Weights of a small GPT-style language model, trained from scratch on English Wikipedia.
Size: MLP 448 GeGLU, vocabulary 2048.
Architecture: RMSNorm before each block, rotary positions, no biases in attention or MLP, tied embeddings.
Training: a variant of Muon for these matrices, 293M tokens, 8927 steps.
Each number is 500 + 40 x the weight over the matrix's rms, rounded and kept within 0 to 999. Layers, rows and columns count from 0. Numbers have three digits each.

# layer 5 MLP down (transposed), 448x160, rms 0.114, rows 39-150, columns 40-79
454509566517463507483564504486499555453463579480467524432528494563461541563418445580488560576519478504521576486513521544
441540473430482474496541513540440431560532443513475429569476601493485531510473581506485421466577518481523492501569498518
459518469541478500457531388505485429511461453514485489513532457482475478442475488470488494476503481459453542478415498622
474532468440473505431558506489426483588476571491503465488434437465526512529480485521447490493574551498491464411525510571
518493530514529538521559505502514547484465462545536446567551533452529498452496475460486509461464544517449543484461482527
498580512459497500498465479471527497463449542471513543529477493556563582538440544459476538489501501484506452493493505556
545556487532533474485472562474531493542481488480446462472533516489430537527532517476462530491472487513459471542472504470
495570581491468508537441469475520478473545563474521483561478568446533501518521524496560488436523494537511555509520468506
542474494482518441498444593520449513487500521529459535520480559513536475577506529497468602464427464456476458447596475487
456497491465549459490511459496546517574529532470433576457531536475452473470427535567513516483444482464500505488463491471
436530498535522520503524491490479494411502561494516512581442470501537498514493530568426499447521495485479436430522522525
483554523430548551479503501443461444439467552539448479533391530470499532560521501474439500536532487550516509510451451480
462480563473592463534540533510560469454507508495462453451538537446475487562533508547529525510474500455556517400555488500
557415470535493496511441536537540484459524505477528491527500484506488595458526556488510518490487524442447554469558492458
539514454502457439541519440529504499447444427534557471416511537541494534500483474496433476508509481561572440445516461501
508526512517483534464479482564443478435496477502544527548500459485523566545524579523535510439572468561498530492577501485
517470463522528557494471533531620463505497461486513532533504461492490493491497416468472475581539539485562569545550511528
499461550464561544463512553512428564507527473476517458517477433512538570441504574480424557470509459482545542534525517574
453521495541470510474483503576554502555527520470542456504580532488509505424474466457511546487511519489472424538530454499
476528481528472523461497431522520505505544499433593487551462536452462500574515521544524512574447461466492544449489541512
524482490456563484566551497520495528511498497534526495547532465500468465476452483512583541389487470461490507414476448487
495506525508519403534514504501409467532470523448483536415549547500579437488575523506482498464466521487456477492511523510
492514506515477499492464521534547523496469493474465532481405551534437485503542503521520468497510514515469430525555482549
555482470506453505517443467514534513482480496501484503522519501546528494499507478488466487546508572520544493533552513463
481482528469504477544502580496539524464458491478433542460497513522450484589529462544561534566465562513540577465503486513
467536481460447541489531519474470516586500476481567436487433466510545430478516528506478503465526440444480488455521509504
501475420533444573469575459534421534516583477497512528536433514403472498459393516532489527630517450546531582532521584501
480537557541499535520456520504500430476544558463496442452519448476557498448426496537515545479447463555448427497531500504
453539486481564522534488464504558446462534519500484491565469499481434430438448481470520477493595490536529511468531493549
534478391390505492519549520484489465477452549555520493453429513459472442511548508501500464465521447481520468542503482493
492491471558452457509533520475524477451450460481470512506521488516513529495562516548482391535469502530475466589554462497
495445467604520440477521496457522515406484567497496553493476488572550494605577501501467479458527422480527449483453532455
515500438574496493491513563525552462435527482486501463485490486476490477519524539489460550539457499551546539540489475488
487579505455482467478567538490534487420495529530462465474492502518517562490458515563497464523551514530501467471443592492
464514501529535526489525536473490425537506521505461424582605515481556530446493470479453474494490535452481479514409481525
473476488466512588562550485590457554540526478483524518510520510499472530510555506515531462504463470536422544468488577428
455574588522545481516521453497477535502487497512539404476494468503435458521492504560495469454515511525468482582544500506
545504517499533506499534505418512588534570524483532479465488504462494492524465555559532555486521594505490532500443434541
465497469444490510474444504430530518525471457484434481489567426426434535501476439448523404533541511516551575465551451547
450501448461522505500549473392495487496487537431514580489506503465538548517478474494549515460413545479446462451460466545
445452451501496562519482490434463526560505509487526513469457472518573410507539460462403483532505446472474571525438496527
446497542485380493435468537480538516441471474528580477541443484549556470458470546459417584472512521451465561544465540550
521525509471510419480480500484486477473418474492573477484521547516519462471548492564483528567521464474503540514518505497
580526493538523459527595455537483481518491477490504581455634557501545511461552486434450516520466480523473438511449521527
488516518492539546445493499542512523543519507490471495509534537477430499486527413499530481623498446496534440502415495445
505493559486475543521486534538527538467428537543492436503476447546539513439496510493441479467456542541488476458436544549
466482482487480519540481477440531400450550537447537482531501451486489490435407466513562480500436494527540434430497515513
437574593493509502558481530453579499495514481444422493437495439496491482455442473517486489465468482549495530540581490526
496492490544531469509537503438467514593494527602540451457537474551493488488559495528475397513528487539438478488430527520
495444510530480545504518485558423552513505540446466519527486518450587438511589488502508456533463527571467526429527502452
469478502449423516589543520529527526464484407501481420461483502492516527594480510518432546545481511469498547454450462467
496520443473506588511499581489520536426523455463442499628448508419555470451515504572508477433506548453549469638481489537
455492517446565420505455493470455484455495505481445484448459499508565475516497478489529456509544414520450483486551519499
518517394501553503540448511556569450468495495468504457508497510492485466504486494529522449436481540515491488582523529519
473444515519534526515486447557523535412523473543421522513464446547580509504525499487581487493435509483599544481507530463
491486408488506551541534475530537520489493521530505504456558498426474502519491513537512497518472539509462524542520514511
450519440477486529441460519547566543532501520487505457497482523515557439528503560460495517508557551481429466441482538489
499457481479495484554485547465496414485517492522529473505500577478465471568458559497461474465448511516462558576486495543
459504542475493445543474505456589485484485508499470412544473493496514505519508522509480482472493548492501513517503525469
443483472476489555529494462481489486443449495542491479543519510459507527528470461516484541516447522508547473525484435569
521502477508514467485494481480508490452416439460476537552465493388543535468501466428505500514517484467518454511522489550
489476525531479570467505400546541543534510520586481496571544499549481426484511488464504493525518498475482488470453473499
441474552490521487446470429579500487496457467536523532487489468504450516573463550446466550500513433407484503474482478441
500516554441512605551516460492533504460523568557488554505479537539479467505546552512474447530494533517505485531505515475
444467499505566555496536541526486533501502518516470555505575485493521548551562501485566489506546484557485563502510451487
598535551526500507565450517509500435570490624580579524508469512504541473408495501554550469413474544440512426499540568586
508483475484513524510507523497552511457543501544527458522496454570561520612485444449530485469484481465508524510480530485
438554516442444484495462419513490442498500428520481493541529554492480410551505492443499461515523578495504559478481533508
532525547472530489514460531544438505469463479509550441464488450438525567499414578507474486555515480472448560509417477486
532506530576426480486431492492493515502522485528409491457462514499554544565524527487573501558510525556564477476487473487
495496525492532568501457430509472458500474510541578441499560522554506468526513493491518557420510539484523445443439488451
467414511473506555451526587540528501525490385485512475516505451492484479468457431526420466573534415498500581470467545515
528460506543547528366511394476501542535498511429543578500544491496454471500490543473521453530531478501576490419474493489
522530406486464450511424540462503509492538516509459532442429518513549538545481515454548520570511547509518529516493500471
541468473517571519467540515515519493475436635517555493475547455484426570528497471479508522498497509501566490528474501536
493539601472457526496473519419498536567540521486520545514397512536494515485481437580563526507447545500498493490509507527
483501538497543476494564533563499456500465447557478595581477486458528521533533522555483544560547428531471483576526525412
463521542526503571506492504558586512500512504520435462531547501432538490508561549483456480541511491572478499501547450512
506498476520465477505548499484502418476572410453473487530524496470456487532480499480470494471430472482469544448513532474
538515531510511504465490487449526452505488466491517434436504503483550487418469489541525403475544439484498447546455481475
516461515525488520461559524475518533456489452587517519520549500548517494469501477448436515477444497563491549562507502588
434446469469423510477515541447593519501538506513500514463485523511497478472547491529504436524542506549515449519533496491
542502471476524546594438530444501496573512507492530459531504523544463497506441587539486537405435514551470526505475438533
525449539579503486513496508535520428453503523495462542510516442504477533509541512529520478485518487465518522493478486548
482476512489542442443536402453437430519512558461508420502515546530482523547526570517562566428512505478518487474480584424
494512552430489508514497550472477497436469536503559497539493539559494473510543525466562475510529496501506461474466588441
508537517530522555554450495540527435547540463469587492439517563494530438495533443533472456467489527500448481518495535499
512510464533569447522589520550514407540567462539486515551576471516532559519536523499457473504504546504509549524500462534
492553489504564426537537506422492560572508570546431465471458472503485439590490585548480417493495510508524476495501471432
541532501479511441497539502507502464477539464477536438480482488469447507467502523519547499496457526455509543595515497480
452564503469534475498475531538530513459425515494495403455549465476565452520551498527518482501521516470532505463523402527
434484500461527452537477514497465562557530481560526418453454509467537471426495488506495447575591490575525618447539531512
579487506530516474524470508551530536491535517531496553464508531452475525453520510565463591491472505535528522505552550563
541515483464507526511518544486477545500523404537483554475554488439499552490515504496531497456426556476433587558503446545
537450512484535505527456507451533455508488495485473501509509477509527526534485527409482526455469519514492444472528568400
478562511480517469477538450516464472509401525462478465468471519495495431507478502480608492534493536491462574492492509499
486562521497532451449545570470501484487492530450452552551434499451399439451461456510469470486467483495477486518522535484
502547480567506431478511491525507445509515487503549498558497497497459556499392495530603472540567547515530425511471533504
545490567445464475547540496452560469588509466527487557558511482439432523534531460474550598482436466463463507498499531500
559484515447561455410525536486541468460480511479532594498518535488458546518545443453459446528472494510507478441513490488
501536493527501471539527482479533517512471433480548538464509417435567496447470541519505469510491525420495455515560494552
549486542559463535451477482589537484536521478486471482503398475480511431478567475428517543530518453514483549529512485424
479465469502511569453475487522508498527466522569499489500483516524537568504536487485467456567516512494485522521498528458
547506501477484518537461470523540514528473468519501532548494515534464528546491507544471503490483474445511498458478549458
503478517517536373508505486544461455497465491520522518556519536472546469477437448447424501504448475479517459503519478520
479505553535506506605582430518456527479514514500432489507465538523494563426476475536491558438486537479557472475491454527
498485482528480487463484484494553511547507523394444559515536509482507509360527533438520478543496461431446538542557562537
458458497485419544512525463553484533487543459512483544441436568459485508507520452483481473513519433532436483475500457547
510484472468507522454443543470528481493463518497452466456465469421455431446483507489523490553517592508537498406564510482
526430435552505479511403493530525507526515466513504496423501488491534489496493410442499535464521451448567546483501491482
438567531548475434493473537521541501465424515533536439439516524469451400542545535444464517568483459470508468527495539503
511469486502484556525486509469488512510480468476513506510478495563487486493532521527432548516506533509532500603512518528
# layer 5 MLP gate, 448x160, rms 0.2, rows 40-150, columns 40-79
539496500533519544467467516462534481449554571515529551410510522454522410555466416492568458521504474470481509481488457514
525521463465468452478482494535596488487410509504482432494484506519508509465510488454502523557516459440472510492557524517
517558476493507478484505532436542482526476465552494547544530492506493505450473494539443486491438525545436461470467424521
489463464500537483550496503491493464490462447499537501524487483428490459506432534474544496435453497531528467485520459532
503496496501443479510518496524489515524509467544516477477600533498511492519376531570502437555468544511534471538532484540
431429541514493479469491503604514436521488552497485461505477477518571516474515490564485561504472453450509493558470457480
471482488489561577516461480490527504505464454505532479477492482486499381483513496507481533511449540525481432532470451426
527596503476540514507477577458485556482551441586426528521562515488435529489504506545540549506515544432483497474516453555
486566494501503457504566493483474521531504459444492413529521490519523483467457445470506506493398465538562509536489453495
461463614525536471515463496499526513487533423453522529482470539487427490487470535463502494478524556474508454447485500464
542496490530452441556417418473483520479531444459536433472491513555503458532484494495564508479521545471520528476570518475
453451363487491512542464528448514482494493547474483553476450469527527442506473546448456464483437482503468502494497486546
460543435474526492457494500462468444432438518480486524528523497494560544536515511498396528395489510424442484486458524545
493396499517494431529464553541488536526466467536453486444551557467491578526437530513433512532489492526546539422503509628
497482425498537525552505486530469464469493557456451579474465487491444546513494486506467470538485550449534414516500405527
465477526511466533545466480530551464475509447413519498505516470506528507490480407447493472487504526479570511530583490435
532573479475445531472477454485515563460434520442522499473455508590450519512528542497519509480489385475539552555522451502
477484525470542444465508471571460471533497476528505470544502534438511426509515494498488499464495489433477503453465525481
522489464535565468576567495522517546526560564533534412435522532438467478487541572499459517513510475499523447490471534522
412524489514502490539517476529428459512531555457525459510476510460451424503482485516541423555498440512509502526474531544
431428501518491462477544521517420470498541485494527523426491503502488481524485501495488436438516528439414477534463518479
536538477483474481460521556449528492510518506612525552458534490532499491480433452536516474570481452551507467438535497476
530514512451483405516490452496522572502467534501578525532538514462485460535531508521516496464528540525534505505452460539
447499489430460534540436474488495508504444522502534467541519536494542500410470437519488499527528577496448514443455542431
501618587489540484511501448498480519565498515545575567468508505466574494520435512492518484495519538450523433477538539492
569500530546501513485488480447496553442495474446585475593518435553525517446524544525440483515505444515478537517492482512
505484531517503494498496535512471475421470497478544501594441518554525489527559518548498511546542480532511461459472516505
496441509510442462537562443539538552485470452508502539474453531566490481507463610505441521509451513452538489473502506526
562444468520546495510514436485497564487422532429460463496493534445480436465486470606486427491551464503453464441434564469
513470561488443544545474495503434585454440495541575528586446534481473507524490488498579509545494439424437491460517498576
470518550465459481480460517480497475480542500452549468486496461483520446468533503467468492563486556489460493514479512510
481516443532504555513490525440531509509550460497545540497512502528448439485500507519457454543517548512488492522468520485
450521530539524446558523568522485508484489544430523559454524522542504541504551548517520506512508490429498482534470483461
444543478570544501493512486501531425478447574528518567519449415497573541542419466487441580508485488502553473520462458502
459504516478543558378457531582478508509505525462487482483539474516493527475562458497491505397447497507528497479478596562
472561453493508502560508512505456461643481545510416531473458467462518448571500459524498496558527477515488481511533523488
495496442543493527524497486434552531483483502488518487508487484526416439544487507513522435511521374483563526511482429456
439479515545533477561497480475593535542531505522488515432469481525482580477465497524517484456440454450499508455520402568
477550458490521438513526497499497501539471462485512433401457451478533494495501517522443460509498495512483501504508552455
607427542461527477495497439460501476465475520432477505486443517469460441481499521521481449473460577507487584552475514405
503452465513414506544450554533467494540477562488458475469536498427515456527503444506492494466438502446566540479555478560
462479432440532449473563475496523492453539483544541449518459518517549556489461513463517576525511484479463538445534548563
445553535448518476471516506501412521471518443474478504484490487497496410495532504510551492566479536534549568537523565539
477578587512492512459473487417501491537522466460413495528497510542481549560505486489495467525513534517496475467555548504
484501526520459558481476525554498465583457521518516496507507461522539529493497540471432526596478521497432501521511570575
522488547513472564468473447416489483485537457439472543484485552569503559417475489479477494492475418509468487478413509431
485475524505528549557472506501531477500551481486447458564399523523470539510469518492542453468395489503506502605454491447
480468459478588580526513483551450500533477483425536505498458526548416501509560536515523501482483493549460506489535516543
448536485528457486552486534457523561510494492534489516539535472518474502508474572476542483536533539513507514554523535416
554537471507564483472529497478497533537570478422519497518501469523412553432453542496475512474527478483511460447527471485
447430436511480469419486531504558487601433413496516540560519515493526497500484396513481536499544567447488435500481506516
509410459552490483533511527461518507589479581441499467476520529545505461483502543437406536447454543425450524518481455537
518521382488452436508521508564590456500507503487549497460506574450531559512529500467525480477509458481531510529483459523
554541428415442531502463494543495556487522477498576488468436519482424550444431465409513431477613486563476439576498553517
482531599531457498537538511558390496458490464501505475476480519483508537486427468497463501506508475572488516514459501502
465603522508479504431546441499500426506456489497516473539478433539531465502488554522542499509543500496538578533544515504
518534543456493481495482509548452513464537463478481481419564455521524452453493481550587468490513491498488484437478487505
492531429541463573466442437512475497479500487420487466571516404479507435436432458513487452479476535554475515526450441539
412483461503503484529525420527476487536512544461544521523483527488469527508445509484406493456515503510501540473474403519
489540542513522482536484507596493488457493520519480544468506550474554475516507502499486491461412521475441451433560532574
545421531480505473454537507452405475468464506460515506521525429438502513515459543408513462489489529539464544455575551505
453493525567549510482559518551488503463497531489519490540505458485473469462500483489514508467512587521500597477513503541
521441520516484523480485511485463478498536493487528529473529493488491477507540541461463433522516504500489461485519435531
488502438524527464482503574470467474518427501563505513456453474488517464455499397572497510485464473456383509552459593511
481508434452510446496490431527484439547500452449480530476494518550517549523481472463547489491477479445538465544515502444
559498482515541506433512485479423497522487504472562528572504512503485511492560516500541500536502498489492503503574544507
449566517512458458461461472577517551488468557508500428441513495496562504467488549537500517527507520503490534532499510415
507451445437475439477571519477590492454553479512517403528556490578494453478524506532504535468384544511474517498527429437
481511459509558504571489607542482521548531481466512486515517525425545474541513463463450538486528476447563545513515480452
475544549446511559521443510448494441532510459427472480488519506499492522470471468488488550541540509527380512476513531511
504540490479521460538478470511469463472404450537474537420457541490474463507499481491484388485475496530452502474469483534
484456524558597448508527507538418506496419501426515520482447523555418542519506504526551443418467522457443495536524509519
474481477416562400474436528463440476493562476513457552476454543509425398404455443469454563512513556519515513403552500451
520559500481521458476453560508522547592483476508513518545486497509492494448574486523527505519556563539510501478540526447
431442503442601480473569511504477521603510518438444496496498507554497542503527439473488522602412437549468532528417539530
509470490483459498536465506535459526465472441475427538574444521527474497488554546489511540548475601522509472431476530433
479434497488500450508547481486493486551526496501459414533478505553501493503536479530534464489509474519515435393477523486
466477517502543518490460442464540403502506491532521561550483514596522501426527448512470498482546535479460491464544560549
511568398474521477423474471488474488496445517555521572505474545486449517511461527518479518457441487522419467513490474537
492516604462544576450500475532527549494483517471455464461473584530544538438494519519572482483470516527537487488500500441
520532515507569446496506453534453489472498475526540538473520555478476527544470526491564484521528552523526469532488509539
458499451518469470499411476439521524522544476431486461628417527473470411503478606546572508499478464514540582536495488506
407535438488447466482468597485523535557548498518536450444520465440551484549432552416461475563593521519462488451517478409
544479400537457566497510546491512475500494533565482467501460533472489416535457466454492485573510489403479498410475521490
515496426495435543442530490544475497506461491540454508480443436517441523490475554464518507496489525549525555494515448441
478473480538571396518565461518539523463463501526496519494538474482515523505458479532502561492496477557536518469544468472
519541452588561473479512515487581483462430424444495547523484506492549489511520458573422530485503541526477509496478457491
490536504465526517479488531502488536511553533490478555494453509592417417584490534551491550510500513546531498524496555523
501591471556464481454525540521465517464495535498508463526501467403515494564491468520503471565496480449465525553566505409
519512518488561512483450524466492390485553547452508537455538526500533487552457461541520476464484509456523444531542498528
519477442488480432466541551580499543545541516461446504521473543567469511474494530447556575469482475551508533403530490497
447501492467535532583569482476489499539495391425454431507509568482501462559536515589533516430549498548471508524470483543
453491458474500488445428519491487544529490433520555466541582483510512520460445521480504463522485537472471526517475545453
473514450555528510454527454493463572466497489517514551445554472486546516499499516481571498592533522423512536506456468525
484494462502485566479485514541484449425517460473499491515463502515518486566582520572518476508542482535451459510502466396
461522479514507480505505517499527411516490473498448499583475560472426495474502437483507456520532505619501439508514519497
487527504447583517455511557371462463531469479529532587484445464492482489461511458495497449514488555573524519586517470513
481440586532515440438496490500511482503459527442507506521514573522482454515522522519478504458533544430512526485509490529
535532506609466431553460531426590503506487509580586533510524439464477516559481488465493449539539528485483478479502481543
479476480498581426484523503504477465507566458487451487426530485553469514515502499467497457504493451440494507572451498511
575545474583537457495455498499567574560519487466471479482565593509524529483544484461448458529416438563445526461511521486
482489529502502530592469501469538514528566508479504483571515507563491497539496431448517494499529494573394511538538524570
490471548461486475503493494453483477539470567493456430472444458436556488545492457461533566472487506501434554481556485489
426478539506538484472479555456523476493452554531522605556414517539473516496473555511512426524486502449568491452441470525
470442492528549430479503468404481495516506485442439503517538445470474501480526543475530481485556543463448464504531485492
454497527515430531480529574530487488548550511489457524453523524615488493505462470478552464463476511476434452460559480498
486457461452453486466519581489474446530527520467501527493482523433470523558493511546534440444493519506417497434509492563
513562487490549451472549570545494519522490487499498505578497554584439513545522401596550549514486438556454478490469491597
502456487503520410565527497536599523506437489508473488521505477516509451593483442484520534460485441491573480495527564468
484580539524562512505555434481549564483492431387488484475499485536479513546534499470522540556514483548460552525470500475
475525537471455481501450536513537536467532572542535514477447456501489490501468505462528476499498569552501450569547500533
# layer 5 MLP up, 448x160, rms 0.209, rows 40-150, columns 40-79
465535447526524524512523539526497471438382480523471477519508486514581489456487495508534483481483519420489517533510483502
477552551504509513511584468517475475496565535544470465489521521477557474504458501504540512549516477469515485509502479564
476482488422506526548418522507519546516559561514569480509471495474552466522551472470542517451559557506482508479487490510
442583431478536516478516514494447567534494463506544478456508503621469564486532440519487505524511553524511473515518425496
471487487424511517520492527461463465543454511480524536568448458493487580480529487493528482475535485471578497517460538439
568524465476573543465497512494517499476533551549546454448519525471596542570476469510529520470522496415542532438508450496
525484462461533493503510535493582511405541557512569496503467491488545521489520453528455513499572520507537487460485524545
444453485495524428471487459548522418400453556449510521431472534491581470491486538475506476487497493570538532518542509525
442484489506565456507446521461546475497595436450565535527491583500435479481507578462538502498515499473487540500482507522
508471494507525507557534495573539510591427532500547527496438496471401492535544497420514529573505572435473505512495451493
537518432485429455505418453473472441392504463526520535514504552534523481516464521484516542445508530466531517517481542517
557490450547515521494465474476512559516457514510459547524464533504557529465487527504556475554436473525510484529480453536
474474472449515445439579512488483500467556560499530436482487519474505497482469543550461534554554449507480492516521510502
551575478461431572534479568494465538521547529568482486404472456430465548474475536550467550505507474465480520409440573412
542495579510551541507462529489440432525518480471546554393452508454447432480483440492517524508450458549543500551475540544
535479523460492516575465494447512537473511487518500513465493511529532421497473441461550513418482462425444525531519508424
566486512486525530512493470453489530563480497469498501506443472541380454538540433504504537479508480497506503520512469472
572497495508501515494512480452532493544544483497491455515496523441511529518528561547545480494595555489529513528495541521
521437527472437472483495499430567463478433475497525509540525565502538426545459494423547513517499503565513514513510498509
543526484467571526511501534473530477520455480529509571501490467468508466527467482476477551508474512511476500510535522448
582517539430523509572497510549555480479513494435505440494502470508421473452507498422498560486483538591526565412503469509
555507535467548465476488544478516525481514506497537537531445470471505486528473540419513490580525465508513530481586492559
489495449522468546466517466493428502508443540432544486500532510495508470511514526446467482528460542512455472467538524557
500572523507515561483453447519488487514566477474472516560531608454504488453443481610506579519470540547502450434488526480
552559498529497509512506490468588553478448409559484544522502458542525488515524486502495509511576572521540545500438524461
473414415522448496458468489462421439567436479478548485611517541516560467541453621535493482543490504534475561472496452489
473495527478446450481498431494535516448480455517548500486499481479477503565526527511478497605520538536540485498527449485
592538530482445424476476483495467483478522480489471537484490454530566450492569516575469530528424482516437457553508547457
444523477462524506463470451514531521459486449487437471478502447554477452457521513540499550584452489543500495499420492466
573530533509544537420524495483471543526523489477513502429480516486509525519474495505519589509511474535452560489406521529
553479530544499490450496542472465473531535475549425470558547507455515461478455454497466487531532577416523493521536441473
522498477468473530471454490431489521534502477503544509546558471393461498451525474454525447459509510520461499570487510480
507483486473411566522488485485528508532512536476504389491503531464458439490425498482514496496530519466446559437519514503
512560565538416438489484488531485494466493470536499499500439513508441496533446527528450577489534484586511502497542569470
501471439459484501539530521500583525507533563495490471522490577438549428454426495544531458545541458494543477558486476503
469486520491494495480490494510527559492557447489463462504530577553442480373502456483526504478600511508526465514499474487
424505502444547488542535511561462489483490451524556533525480535504507579454530505493496492448463517497540485497500485516
450498520521531498556520535467542505499495447493497512557488548515546518451503538497433532554523531437489516493473477540
491491555553518502484529499454452476528544466478493509529531500560558523457590512498475514481472467486496522445508489472
533551528439475551508470472397435514498512423465549494535501506529406446436463534457538472491453532482491615570491547497
518522503471455525489545516483405494524489457507552524469533470413410540526479470528431494548462476594503501454477550498
504525530577455509501534518529480566502516479483519539507607489471497499505490511558492478420541544568463464466480494484
487482532480505484477502470550488512448465471470488529533520521526557472485606489469549442499475514509453521584532517591
484525527493473515462472557424494508506491482451478509540488444488479529504495489448555487562480488469501510530544545524
504556438505544467513527541550466514480601473524559530489491515533556459498410479541480523557528443469490480498522500489
415522431536502498449561563497466450466451536450530516474552473478490526535516502533409478546563472458482484541479486515
458506526485497478435564433518446521425485561502530467529506532492532522505560539540509555552583499470466495470509548496
501520497500490443521447451456539503472468536505549516526529466468515533510557491474513557535515454485475525447569545448
474492509471547504480413593551466456473533547490490499490518540536499436492462468488514521507467503561448462489541498523
519438490553536505478513434523462479542463557527501544513552464462551508446528507544435513609522597474449472564498426530
472545515500489440546510431518485518507485486511495527515538442604514530455550515522479532568456468538442559484523540521
516476514538433470483520542496475465455461531492420501527517511473512483479518490619541535503660444536440362556519498492
504511477480491464518515496500427490509524510505474522458445551499490504545540428494429534469549459497539511531480481502
430452464586510462470500434544462552603481490563436494499412573494525477510535481507450517457508509518406500514548481532
542522596558451511503501528544447455469534455506503464498490496466480541483505474518433480492534472507495502524492492504
466507461517545437499507524462456546511524550415478468446554600460456521471448465502543491513421498515448475516498470476
504441591498579460465455545543537506499415534513552475494501496493546528490549487458506496535548534490503473523494517426
581527484421558525511546478530526542481528567502530541477398576488442531538518530417520486409473455505556429510551472495
492477503487515517433479517482523559503510510530498510419499512525468459497574487441474463396538458481509510455490435466
462455486560521528482532514485477493422478472484516491541501506485532501459547491556493446477466512511488546585525469506
516426461480510505514490507522484459479506470453463481435459456498545503488504490513574498517513533538547554474534525480
465443510514554454498429442518414451523527494523514544489482462515507447570548507438452468593448502498493567485510493497
477511472483513439467472582524459528472504538472422546469492555467495452498500475522522521477482455538517505487522547562
497518517482522505459501432494489411455502477568507476507441562518501455445440458550493471500444480511430498476479592554
440482563494483511467468567492483564489507531612519527503507467485509486481470531514434432529534519537496536459439476508
517474624405481513446486484540445497516511478551522466513491531482459563522471552486499437534460484503514497442447522556
574479482522629528542495528496517539476492478450456519497439480457510540466471445474502477458510425474576469493589520500
455521500524489565569549481505533531504458510499494527493500561497582564497481523549512552533531525514497459490480485587
535518501470525455515520541462535502452536571512493587520549485454516485554472435484432440610524544485464561551457536483
515551492474446421496493450442520521399441429479428490551511569577502490544453560518540520471487589501524512516480483540
550557410506481530531463532536481439466496389460514516410431515512487532469483493496479455436466459530465454439507497472
474581526506498524463471536554501598532522428479463498499476474486501489504500455548543537431431541476436502508557487567
481517479506470527566511459527448566462491590449534517487585506570507505428554493459509488461473466434486504470545513548
492505505500468410503478525502402485586480492418559542441495459476523512405562502524489506449540508562499464495382524449
502500491507481467464485443513548532473527452508566526540520480405568418532474491460519390443506505434532565526468536521
604562500487546561459504472453461474515590491477488418521496521549530460414500481496446444452454529537538464448488528528
398441602478515445517503505467529488484569510442424474425556510487470443483406445463533574492491554448491436401513477465
459498559488546564487477510521529548497433556451447570500498534545479534498545550488489487438461461529467426575469513556
421539480478550488527474419494483572514460476587576521483566470544432498520481488491458482593508463523468439543539437551
455516532497522544534451513443522533580518432433544428494578448553457515479531492524498546443451485583526506508432560464
493566486564501490451523427468468484509428462572519472572493507498489535510505506500501492501482436471529553481548515493
526469544519431493497575505565554482462525545576494521492500573512602496538451457520460496601578452483453484496503512473
543502494475461503468531492498529510514503489526449479509476607533541520469460539537446543504490510525413501443544475474
458442508497550517464501488436416481496433618498507564498514475446444463512502500537545447469471517520489467414498539499
496533365494538489524502502464491461526527499416529484528478530455484553465471471546452533529480514517498478485496457518
563509458578505485454604489538575577530514466500501464540552560517499494493497526527541416532582480519500529493558464459
492586469473446560507500555454533441481514570474520490514529549532496484520532449524529496516470469488494566491435502521
509468502515485513480526487453419487489502466523463480517437594488501526443455512447454496555475497566436503486524541542
440497517522552553506453489479507522496428542487441555516486506525453477495495500482464533469480466563480444419490555528
513477526515477512476428443489504521439474516501469492512525461469514424486467545481566486407513407494460492585439505494
504473455451467390533483551522519534502532500444437451477446519493506485543561527460516525522437513512498571416527549498
408507457501491504461454504514498540482528516540491504482520449501510491481510476480484434510486473452440447537547560529
512483488494483524509529431513471511516550438520534491554470526494493481523465467529502557552533472524554506542477536467
480525496464462510454483487524527429537540517519465491551511504456474501498464482472396452420481416597448516414491521527
550467451497498490523418514483512520457440515486465532457494517533544489475476568518494597542493412466416444528518501581
555472590565541503491504474563505511450549488520576473436513496527538465499525546564547539542561473460436490539522458538
553486519486474567512534426497510564505502455517560529557439515507494417469573548515468552503418464550469495478533469509
457547493543421529458499508576481482500484556547505512569518476435494505542460589515469454451453542464512512422462440459
492487470459526498520466460535577478503486449523565492575563521469502533461504554424550437429502521479450508438435454473
575493504481470499496503395465490504492508572471477446488459513499584475507455518382422462552548487496511453498478507553
537503468455449484548556572527518449497505564493514480474423466511450489451478506595491486447513485422474531514498524514
425569517553502542540459497510510530509576592489474496544458489476433531512493496582462453495549436544449541485536473553
462520525536580486469552536455552518510549468502498499487421449484551433486474489544540502522573434455534507423487431451
514512499503488611538515553505515515507520477498542563523507394522431522530526486512598488556485556472485522503435495532
554566470517451508457513435506553470508485547530437460477444565427564462495551518504409495582427454526497434493467526526
536477451423517483548524487537574478490518484529516532550439511447535458479454500541487491481513533556510495501471508510
455513522442459536499484525523445487511563442461536489493524549517501476523506532479507515423544535483514499483625484386
560452502515498509502526489533454515496556539483532471504493485493464542462492447524448472476485408451507507483576478565
532494474508535492556550448556584500538460459533584544486498540512500507489514469497522480476529447521490430594502582507
499540477518529466524467489500457493420518468420474499465503491524527496571482529476523501549506484443491528529511458469
511437504523489534494422464582483497523538546481583459564463476492496558513535559460538414501592464492466439527516482461